config.yaml
num_hidden_layers: 13
hidden_size: 768
norm: "rmsnorm"
init: "uniform"
optimizer: "muon_variant"
lr_head: 0.00756
decay_fraction: 1.0
decay_shape: "sqrt"
batch_tokens: [65536, 131072]
max_seq_len: 768
Each number is 50 + 15 x the weight over its row's rms, rounded and kept within 0 to 99. Layers, rows and columns count from 0. The size before them is the row's rms in percent of the matrix's.

# layer 4 MLP down (transposed), 3072x768, rms 0.0583, rows 2554-2561, columns 96-191
105:44 68 56 77 70 57 39 60 68 60 59 64 67 41 60 50 46 48 72 30 47 74 70 36 54 66 45 61 31 44 55 51 27 47 37 46 66 47 38 57 45 52 41 67 43 38 65 33 28 53 59 48 55 86 51 41 35 35 44 77 25 34 44 24 75 61 59 34 43 11 60 55 76 51 64 42 54 22 61 62 57 56 61 42 65 29 33 52 65 48 62 42 25 44 48 60
097:27 54 35 50 48 44 47 34 64 69 44 68 44 52 60 27 63 44 46 32 53 34 30 40 70 18 32 42 58 72 61 42 36 43 70 62 63 49 57 44 55 64 37 66 35 49 85 69 65 66 57 66 60 52 34 70 41 55 59 39 59 36 32 81 49 45 57 75 64 50 30 50 54 43 64 61 70 61 48 46 50 42 19 59 51 50 54 69 64 55 71 51 56 40 33 43
100:48 16 48 37 73 48 76 42 41 76 52 44 66 50 38 23 62 57 46 42 79 55 33 46 62 26 65 52 21 24 74 40 49 79 30 66 87 62 76 48 71 33 32 49 39 62 58 14 40 34 57 36 28 61 48 47 58 43 51 60 42 38 48 46 48 40 44 38 39 26 35 30 40 50 63 66 50 85 51 58 25 30 35 61 69 65 49 42 65 16 48 37 67 63 38 54
087:31 45 73 53 39 56 47 44 35 30 51 40 56 53 62 62 53 45 64 61 41 53 35 52 61 56 36 73 53 34 25 42 56 58 32 44 74 59 44 44 51 66 61 68 58 24 57 44 55 30 51 76 58 55 53 53 74 42 57 78 51 45 74 49 31 63 40 27 44 38 42 27 56 55 54 44 71 52 78 76 52 63 52 66 56 45 41 42 49 43 31 57 64 43 44 57
093:84 56 42 30 54 53 49 61 37 41 47 61 43 80 61 38 35 62 72 54 43 65 46 35 28 74 64 32 62 55 58 31 48 57 30 75 42 61 27 19 41 65 51 69 45 37 66 40 15 17 53 63 50 42 52 63 35 45 28 44 33 61 40 75 28 38 21 69 48 53 40 36 42 36 56 60 43 67 51 45 37 32 58 10 36 54 44 52 46 50 47 60 51 27 40 50
102:85 57 33 72 45 42 27 27 78 53 49 93 52 30 34 46 38 43 55 38 66 46 36 75 33 49 43 45 51 48 72 52 66 26 56 64 56 56 54 69 27 57 42 61 85 56 47 41 57 59 76 37 40 66 53 74 55 28 59 71 41 55 43 59 28 78 38 50 53 41 43 67 74 35 85 42 47 55 46 67 34 46 32 54 51 61 52 32 67 34 56 33 62 67 44 59
101:67 57 71 62 34 39 24 35 18 35 32 51 33 48 48 47 38 59 33 37 43 32 29 53 38 81 56 64 40 66 47 46 55 09 36 60 46 88 51 81 58 54 54 36 62 36 56 30 51 49 62 47 21 58 61 59 79 55 59 49 71 60 43 33 53 49 48 41 86 50 30 48 11 28 54 71 56 40 46 28 28 59 60 41 56 38 42 60 31 52 41 31 43 39 48 30
103:44 47 30 61 53 41 42 63 46 53 58 54 59 34 38 59 72 54 44 66 37 57 31 52 50 66 32 47 38 44 56 56 44 52 42 62 55 51 40 63 55 73 28 59 26 49 25 66 26 51 48 65 68 54 73 28 65 54 32 49 56 34 45 49 43 19 50 54 55 51 42 53 52 64 50 30 66 70 42 48 60 47 20 73 79 49 63 28 71 39 52 42 47 38 19 65
# layer 4 MLP up, 3072x768, rms 0.06, rows 2555-2561, columns 96-191
099:42 38 71 55 41 91 54 59 44 47 50 42 43 60 25 68 42 60 30 72 45 78 50 50 71 50 31 47 42 38 53 51 36 40 47 42 35 64 71 56 35 16 28 43 29 00 48 51 58 33 46 65 79 48 39 54 54 56 59 36 40 25 15 58 38 57 64 35 46 23 26 49 61 54 31 00 49 51 68 55 52 31 43 66 30 58 19 53 59 80 38 18 58 31 46 48
101:30 00 37 42 27 33 51 59 62 44 69 71 69 44 44 55 53 32 41 79 61 61 50 53 28 44 93 58 50 71 55 53 33 63 71 39 56 39 16 45 55 89 56 57 48 61 61 40 36 33 53 45 74 43 59 51 55 62 53 47 54 49 27 52 60 45 32 43 58 19 42 41 51 53 36 78 62 55 41 55 54 61 52 65 47 68 66 53 63 42 49 74 65 47 49 56
090:19 42 47 57 40 57 39 55 62 60 45 73 35 53 07 80 57 58 42 45 57 43 38 60 17 44 49 26 48 81 59 42 39 34 67 36 29 34 64 63 60 56 54 46 53 52 51 56 46 43 66 61 63 45 54 67 43 45 48 24 74 45 48 47 42 44 38 52 76 45 64 58 33 71 46 53 41 53 64 52 50 51 48 55 40 35 49 62 38 23 44 38 59 21 43 55
095:48 43 28 41 77 55 50 55 60 27 68 57 56 40 36 27 47 80 40 42 33 49 41 49 47 27 29 51 38 57 52 45 42 14 61 38 41 60 54 43 29 52 48 37 75 75 50 52 29 37 60 70 74 55 35 71 38 33 56 52 29 41 55 70 52 62 39 39 52 54 37 27 61 02 40 53 65 55 54 43 62 48 57 58 39 54 71 67 38 18 75 78 53 43 35 43
105:56 35 85 39 45 80 34 58 36 42 56 76 49 64 65 36 49 64 56 43 64 27 48 30 43 82 53 42 55 64 20 39 44 55 54 26 51 68 73 07 28 34 42 66 50 44 53 36 63 46 49 30 38 45 53 42 46 40 50 35 57 55 57 42 56 64 36 51 45 66 54 44 71 51 59 34 55 52 70 46 49 47 22 54 70 91 46 42 24 57 31 32 42 28 54 34
099:53 21 25 40 50 59 58 43 38 40 56 42 62 59 51 55 51 55 38 50 64 46 53 54 37 50 53 60 64 67 46 57 50 48 75 48 56 42 30 27 36 50 57 52 28 24 36 78 44 47 35 42 69 46 53 64 45 08 51 45 55 62 45 63 47 38 22 58 63 52 60 59 19 69 46 60 58 63 40 72 53 42 44 36 42 55 32 73 50 45 76 58 66 87 47 73
105:49 64 64 71 47 61 79 50 57 52 48 71 27 50 31 60 36 65 63 46 83 51 45 34 67 47 61 77 14 32 43 28 25 77 34 40 66 24 42 61 52 52 71 39 65 38 32 73 68 48 71 41 61 45 64 32 62 44 51 68 47 50 22 75 51 46 36 62 02 52 42 61 33 40 47 67 37 54 47 52 56 62 51 88 94 54 35 44 59 57 62 23 54 65 80 57